{"norm_eps": 1e-06, "positions": "learned", "beta1": 0.95, "batch_tokens": 262144}
Each number is 128 + 32 x the weight over its row's rms, rounded and kept within 0 to 255. Layers, rows and columns count from 0. Numbers have three digits each. The size before them is the row's rms in percent of the matrix's.

# layer 8 MLP up, 2304x576, rms 0.073, rows 1286-1330, columns 72-143
097:105133157204117116051077106138127115142114100128156172105157131121174170099099140089091133119081124143135084145119112095115159118203108124135135147156123087157218126110167155172130130068192077123159095097089113084120
096:104122121134081178087186132165171105113178166160130157155142171114130096147138129076102117135147129176119125078099187099091140123107159105131093124162125115154134109082124146136157188098133086131143133124082120153127
090:169142139109116153093169132162129125082147099140117178075152076117104147143163114086159146129134165140143192145119089152124146051158104102138123103123127093118061085195178124135082151097184156107130136088056151157094
095:139140134073126155132111139211152163173097133110174125103101137137199158168128083139114169111175091106178096128124090182141050113141115144184093158168141158123125125176107095152108084117072087092101165144172133108111
095:125144076147205102069163116114159079149145065125163131049165139207122105103087173068150091067123107174107191091139136121114140103177039082192122082085164089135158126114087125184220153132150153141135135106140105115115
098:119135112094167142181138094132137180125105111124125148102110188075145065110100120136116147107092125056135098131088125158104107054140152116148120108107167166127135134174128101147125126147116076091097104147149125139195
094:189109131117095065169165108147075170183075161148182086127127149133165096199114109112118152119097159133100119167138121151129211142150163138099078102128144090150136000161096120181123145188094123119097119109164144184098
096:124101129108134119172163153115142107117165126134168110101127145090100190036128124130162087181189073189136102153095171142095193168121172127136136141118092120127105125143102118171177180127162154111114154075134136154088
107:172140129133122119108081165158137106122122076175136158066086139143156129065175091132124156139111083114137109131116138129130083103150096088085115085139193115115156139123169219172103107106058118135157148139133091136120
106:141107152128156059142071114126159150166155186127131094121124146190172169137138095105098153098099141149133135112132094123165107125072118102134089132142094144103149172079143143157145153137087125181103152099119136112096
100:156221130115117107073145135124173138107147125129099153105173093082119118210062153107109073104147154114179155124095125119160142131060163185153177171088146158109138116106125123094081077149137171166058098137141125128169
105:123132073173086110115155183110151148116102117122078105195109151104126141132176084192118160127151162102140146073157152132119109148126130105103111123086143169106190136115139093077147105083101127046148099130149125126113
097:139175132127152161155171138117149161137180129133110148145143133116065129191079110139100131168094111095131102118082086140087050143136143101111153101138136134119119183124083148102136138165171085097144126128123128142123
093:071148109177199169188111181097099129203121151109071238114121112129155134145110125122154175125067081142173137154093149127123134149136135141126115081133048143083059078154181110103114136133120149126129118152177115110165
101:111138081168097124116132097111104148133138145124089115112200150108110097108148162153108153108114133077168114153130198111170126171040059129161165112133135154139103135135088135057147132117112115090155076118175121092146
107:192122135140131189176158147120149087109202155086149121152158049143154155139128154054121128155115072090158148113150107107155161110124173170176117142147161080130113160134123122169132112116106146084091105128109090107130
100:075139127096088142085131177123094072128124114147116178131090146058043088172156098101104168146062070108107088104014134114155193109122136117141100091129149133072139133109128144095123109134101150136178214183119131078076
100:076154143161130140129091160105087139099106095179132155158087150141144120163098167127128113089134095111183089109092155096106123109100148127168092156113212108186078088155132101099103100106132142105128143075119155107140
112:118153094111143145114071108122169138188133154100177128124108079144101132171174094086145097174140158134120145115120153126098096157100112076110131172150154074145217113161121080088097157120176148130154148125144058176143
098:168163111095172099120108070178057124154130144132130147121119163133158106108130095166152102093133114128067146151114152104139108161163125129127128088121142113187153143133135089092145186206102130098133132169051176173156
100:106121156068182170133142185117132101168162134150113094122152084215131100155158101116141123152093156170130103128114140110098087144147183120141122148079172107126138100111146171165158099109113182159119192227108107165126
103:057118155123157175129121160137124086174141153103083119130192090131157128131162111140135052069143069149080133148125085131105132198128171153111131137148089136122092121170109108133143146122120079132114160170158087127191
094:123188132109135145196129168117125091126143159179129151105135105155083130183158093190090108170107115158153112122111158130082102156121110165143036101095127140153078154139077154140155116118121114150068103133131098099106
097:126143106164121151146118137157159131141134140133193083209149117119147158171151156145102069131133122162117110133149111122104112150139101120128133091166129154131131172136115061124184139064144110095188108138142107160117
092:118118118107160168132123110144195165106176145194124136114110121145111144110118106093156112141113074148190053118148134135150064131085154110122135121157161088097165111114139111104082192105132090152104108130163088169120
106:160124114126115161167151098122173119131124083202120100075172138083156154150104129175138102122129130110147156109129133168151161175137131127129114078184092146098102112121127167145157161152176145133105152136089060150119
099:102146109170183092105122092090157149130139167186150155117071096137138097097172091117102105115114135146116122143140110122125117114108159137157161157136031147179116092142153185084132158167179164107122059191134115118116
096:115132136103148142058170161102091121124087093105152126184137102104181147136081091087102074142129151105100146179151103109117094164108138103161134116109128028111077136093124132123109185133165126084066132161151096095094
097:178133057174137165070113068109081113122172153118095141134155106142128137112205121111106134141087134149216127125139116134096132103110115119104150158125115040082078057156141149126147044104082151148109156132160133164100
096:102144185155110111145110133173146084099179143092191089139119131122159155153089171114129146133114109152113070102153150089140109204053130146179120130126088153121081154209121159144134084125106115141084111149087091135101
095:125116181140104072058118135136138165125108130139105106127141123160207185093151100105138043061098170117070151139176111189177181121108083097108093124118119088173183126110153086136126155089107157119120157104136086145094
101:098154139162121084079157085086124110085117073158102132073124112167133148155107160180149168147137100069143136090146139058180072165120089078151133128174139115145184146126099172129168095174142148119125101092152086068166
100:127101070107134117098168166128131096101114135131126125193108082069106133139149173102202163130062165150147160131168105119140099152106098049158078106167106109093122150198141156171077068194194118165143134114122182156140
096:126122132174174134090088164118101105097159054166139143124121128151172132170122153147143088090146150090102118111133128075137131080106113131125170012154078152144059126185120123149169096066108128094150092096159127125088
102:106111170136115072150099047103110165117124116100139080068151095150150109118030144163083195167167132145088123144140148096133144162057090125121140127156144096061119050139151108103030178168140056127150163105181104064101
104:072134129076178132158170114100048135124173107073177120121163125149139127129106218143167122116140068138084105104138080133140174175225145083143186094189181107083152107125142098148130120146115097090145149146147111137181
102:082110165116133143145093138081150115097169087120079176178124137115049105148164169107091122118095166098114125142078154120147096157110120105129174143115092136080089095139132091124153161154095111090167166138121080101209
100:097096064100155112114158102121126202117138119150182187088143105145080141120122130124147140181073146117132215113113128127117125102112142178132154109136149149097091137123109124168171149134141138120109134127141128130151
093:121119146118114125154146142108145145159111140108144156151152148114199136092115194138134082068100133096110042102118146135201137132138163162098145091129104157104130167098085144153106105181105115131135130143121124096148
098:087182168163179105136102133176154130124158087085135141123161088149096181107153184153167141117113112106093135147077125081127131193107134123137082161157093093128095145166134075147139136135139098077171079120185099033152
094:123162155105113141146141092122073127160170089135127148082149140135096148179159111108178153192141109131201114094125098129143083092141167196124117127134133112106080172123109131122148122117170130051168077133116148167097
124:136118157118132099119079143155101153105127086134094130110126092118150120150189085156099080150121095116157072164124114169135116144146086101170138059069123098156128092109125100115137162108178103085129121103118099047164
100:246112174087194102091122137149108086146090096150097121161134125096132060127137129118119115187107115176135171112074124167145113145130104121073095116156100155110126143106143178128096055117141107136176114142151096157178
091:078075107138179150135152111138155139139099117142108140102188138078078128095159129125098153113187119088151080138139131162111153084098146172119120078080108130155110126131124060150095114136165162216154129158150134131093
095:099188117128077109125125059167147133228110174143118172089093110109127104082110109043138127098094175141100133146118136134134194143141135134114156117114112089092115097105116096078097084129169177106095138137134065115094
# layer 8 MLP down (transposed), 2304x576, rms 0.0722, rows 1286-1330, columns 72-143
098:102172180117118151145156121122162100145139145176087133140116186121209103091172137105111203167151157109135115141104094098129149088078154098114165104146160141131125140176105098164181177102100158128174105101137089088158
096:141110115117184154124193149099131144072143125126162149199199193166111108140106169051129128095127151101086136172127198120135156169122125121097103138151130127097108137145144150106116177164151113095121091129177138167147
090:126142185129100173105069114157133105131089139143149192100157124127163123088137143179144112149153179152118110108087106114150092144074140175182115198168146148140200200075184144131120144159078151130163145150148100084118
095:116131150131114181186077172149126208124148127098086127089120102166203143135180129184116166138090124156073156121140137122149086150075173142148137168167174167126181088114126119150133156183110143136165153118111140096136
101:043176135173185113095123120127080095164106062137058101090161128118118132129096117075134129176129115093120188155169074189108128184149126107120158140158085130126135145143159168122166073160136166134121149108208143140113
105:165143190188104124088190167043130109096145127113079159105154114136067114160135207127122151195138120214169129114129179163147124098112166076151139173081154133153141121131144170143087143066137135129126150148101123116147
091:136151111105054122155205091146156074129165145132122113122107108111106176194182135131120156149095140177174111144137138144111163091158149117117062183061125149141173196145098187068156159173097178088094114147141203115174
103:097152182098137168152101138124120104117124090154108117143113100081056182146112108117135178179148198093147133153152088193131150143153087183118060115137105148139099138112147166141172076123128154124089121108052156104069
116:122147083146161134129110070151129152145130118171097150118082181135124089048109126132109140151148071116176159111085132159151167134143131076167129157160125100096199111129134147165106158154153075119163140097128129117096
114:166086131121153136106122041129148081054176191103145096155134153142099113201117074125125149192099118166130125083172094122134129124094148107083181156163158163133129154125160147120059184038110135134115117146061103142135
109:102121146126108155082151141136079079155119139167106134130185126075209149103145160139151176124104107112144083102048114165138152123148123107155148111160103120108160112129157165159177108145101197168207172147150117107091
101:089150142107132153141126084132171155192131150122089180102110198165148054100121127120133117116179153182107058154112093125124120126102121118133102179161095159185178071163092130166110095105153153120114160135110130124151
094:099119158176117153187128098138098138132089145155103146151087139124123105147105070116142083116108134120182181158162140118146111172215148154152170126103110106124111077111206149110202184170136108179133073214219098137092
101:136114152138035153134094097144078120127163122176067095144144132149150160162127111116101130133134167052148114092113108089169118165174187125128120139148113129157073135156138233112136146076190151162109181091089108123185
108:161170114154108192153106075103094182118125108134140115134114173112222171150139095117051153108072171126164190075064158162143152124123125173163168080139133118170091090111087108137107130138132123149107113113117061096139
100:177144090088135056113076151154116119081136157135133112117163070167126157164162131172099177092143123086138158152105178162054129162173079107203084118132180136134240088136137113103106107151117148132075120127077149137157
098:117094142122159181133153101149117181127162149103142180101132134077151195082135100163148172066079190117148107159145078155117126159142058046184086131151120139113160175189136150138174145135162130072138121073160171168126
104:196110132149145154146104193125140141169093106089079164053131123156172088144162139145115154144163141082146082131121130115173140121117128100115091101128140134167144124108129123143069135090158142104143136172127166039148
116:119141127135135111149128086168123155158167112135192120148070103159125136103147119084064106149159110081150128202127132151140109121112131061147126148144165144124148150159156114112084186124144091139097101054130063233134
096:092176078177157147138136149119165129086128090156136110130084092065118174156160116116209187172089187130144083139073106139183141183114133074170154151184101056128111162121162126129180151096111156112119141118140094106096
102:106211167136127109115184148108124122113116162116150128139122168100141144134135138137118153083150116169139089126128128129130142130104192118146104131125159106145153152098082103121134122131120075141174141174249122148114
105:185165164095118167128119156104135116115125082099138159130193164087158121153098150165182120114167112191075099121090130098118144159113157123200146160136097118150181168167102104174179155095116147116119117184142093119153
096:140134166137106168150170122131148136136145105123111153175118154121094141132154065056133121187206198168205167171190091142142138139103164092127107144107136154162068123076186132069087136129108146113117119125093129118134
101:117139120088134093141079087161142139088068159156119137155102110140144053179176122150117195078166107152165144109157186166144115127146117116127075185136073116141144129122066181197107149138138106178141171065133132143182
097:113120134166124109090103113125135166156107134161117105080172159115077131128160152116109106095180155104032147121142157091177168153115176160149159183146078139096146163133114143120212106088118114120194154103098090128140
094:152113199130153136147162078132119153097143164095222136157149134161094124071128095082148121158179108133112120103139129138090167099087082164118153111123133139143124139080100175133090081135135134132107155151108143093100
104:127143096161166122084129132101091109149174153110122119177124154161175151168156136139140132170096080102150137159174058113106135121152066193157160147154082135172132159121181150120085137106056123112163132157079110101179
093:151133143106131174123185127121142144138180193151134104167117104186097125141142123088167118131115186129146213163104128149124150106121099102124072119117120127155132127111103091178087081128127140135136138116169175156134
102:123161174117117162104135099116146121147153092124052114101120100035119105172118146123151186121133111164132127156146132082146127079167124070135117109153171155158143058129184147137140067137108151175100131158152105132166
094:097140118140105197150160206110190166135080092185100147134168129159184097053125099133198102141124111141130154182089105100155148122134151115120124147171144151088062119074165149082159105131120135049191135108155121121124
096:166093191068152113161192158134103127135114121136177100164091177196118121142100133161172148154147070183170138124113094152093075150130141151166077146155115163134152169092182124135067149107108170111104123134116119176152
110:085146113113128129137138139072138127156121065124129125176129138123149139164133126124117141176146120083166134092146173174135140090118121133221149144117075127114157137099147093118123133110104138135132140129161124173161
095:180082154110097062132104077104173102109148107126171127085159122105137159134141176150144085169158142089157131087149148076079104185090146116152220099143117148140179187125097095126116204106095051164082119115108105119182
101:123151136134103166131180127151198141124152130100167185134140127135139103087146072106193119133139148189080122139118196159136147151155132122146153111114115173190204158110168163164113123107080094120175158191101130079150
115:116133166173154161183155105089130153160227132152121168177148208201165135070187167127140174147106077149136178145083074134124142119087110136166164135097151151074164153166174212136174137188135106167143137111122141093137
107:209235146140141159159154140144099150177139159160134096128135095139110123137151190193145124129093140134150096111127178167177158119118131187099154124183167072104093050136127180129093166140139067159092121161115135168154
108:132143139082115124076113116162185103130161161067106156082084162114126171099081138134095122119163081109141149151235074102153112087098171154134125111181111125123161181069164118100129146126150162092135136127148156123180
120:063097147147115159114152091152130133121113113153175208099127113092188144189118181209087158113116134108099073137010160135114111174195119109109206101114200135137103167107144110094138105152113170141121097123144144062210
097:152160174118109160102135160117121145110134152117132133132141124156126199081143119129109107146077203116091110153114053146111162160081172161185119141144119145133213083148150176147114151087127129132147152114149125135085
108:113089068092092102131134161145201123094115139153128156206102148151126122129133174134123137138156161151174195144155139122134087075159080207146061107090101132118080142079133074139108133099119157107080140148120114085109
084:139117099150129119097134136136167144039127122089173137174105132111105154109130158154136092108110153118090103147129145099147121135153103072125168180132131154095061147094155062122056106115133152146105188001191121134140
120:151122112135122158134159132138115130121150131094120110161150104120150157169157095156115147151146187109119073133147136143147099158112130159149163115123116129113126117160102081129069140086140135074154123111122157077128
103:112133113097123147114154116161144129166130090103126095091111123126102168114111112181141172090143141160156113136163163107129165103117124121187178132158109134141172159105080121136111151114151130168092132171141174151145
091:147125084126132133168143135154104116128089078072144113113121128142098099175085188176129118140144129164115145142104114124126134093090103132108121125167166219159163167145125143077157123115135114089124114149134164092117
106:081173107127078207124124123078118186124125184130147124165119172149102138156157097208175156155130105197123070103100137091142108083092152103120144134130111144096146160133196090123193103150069160111173128131217157132116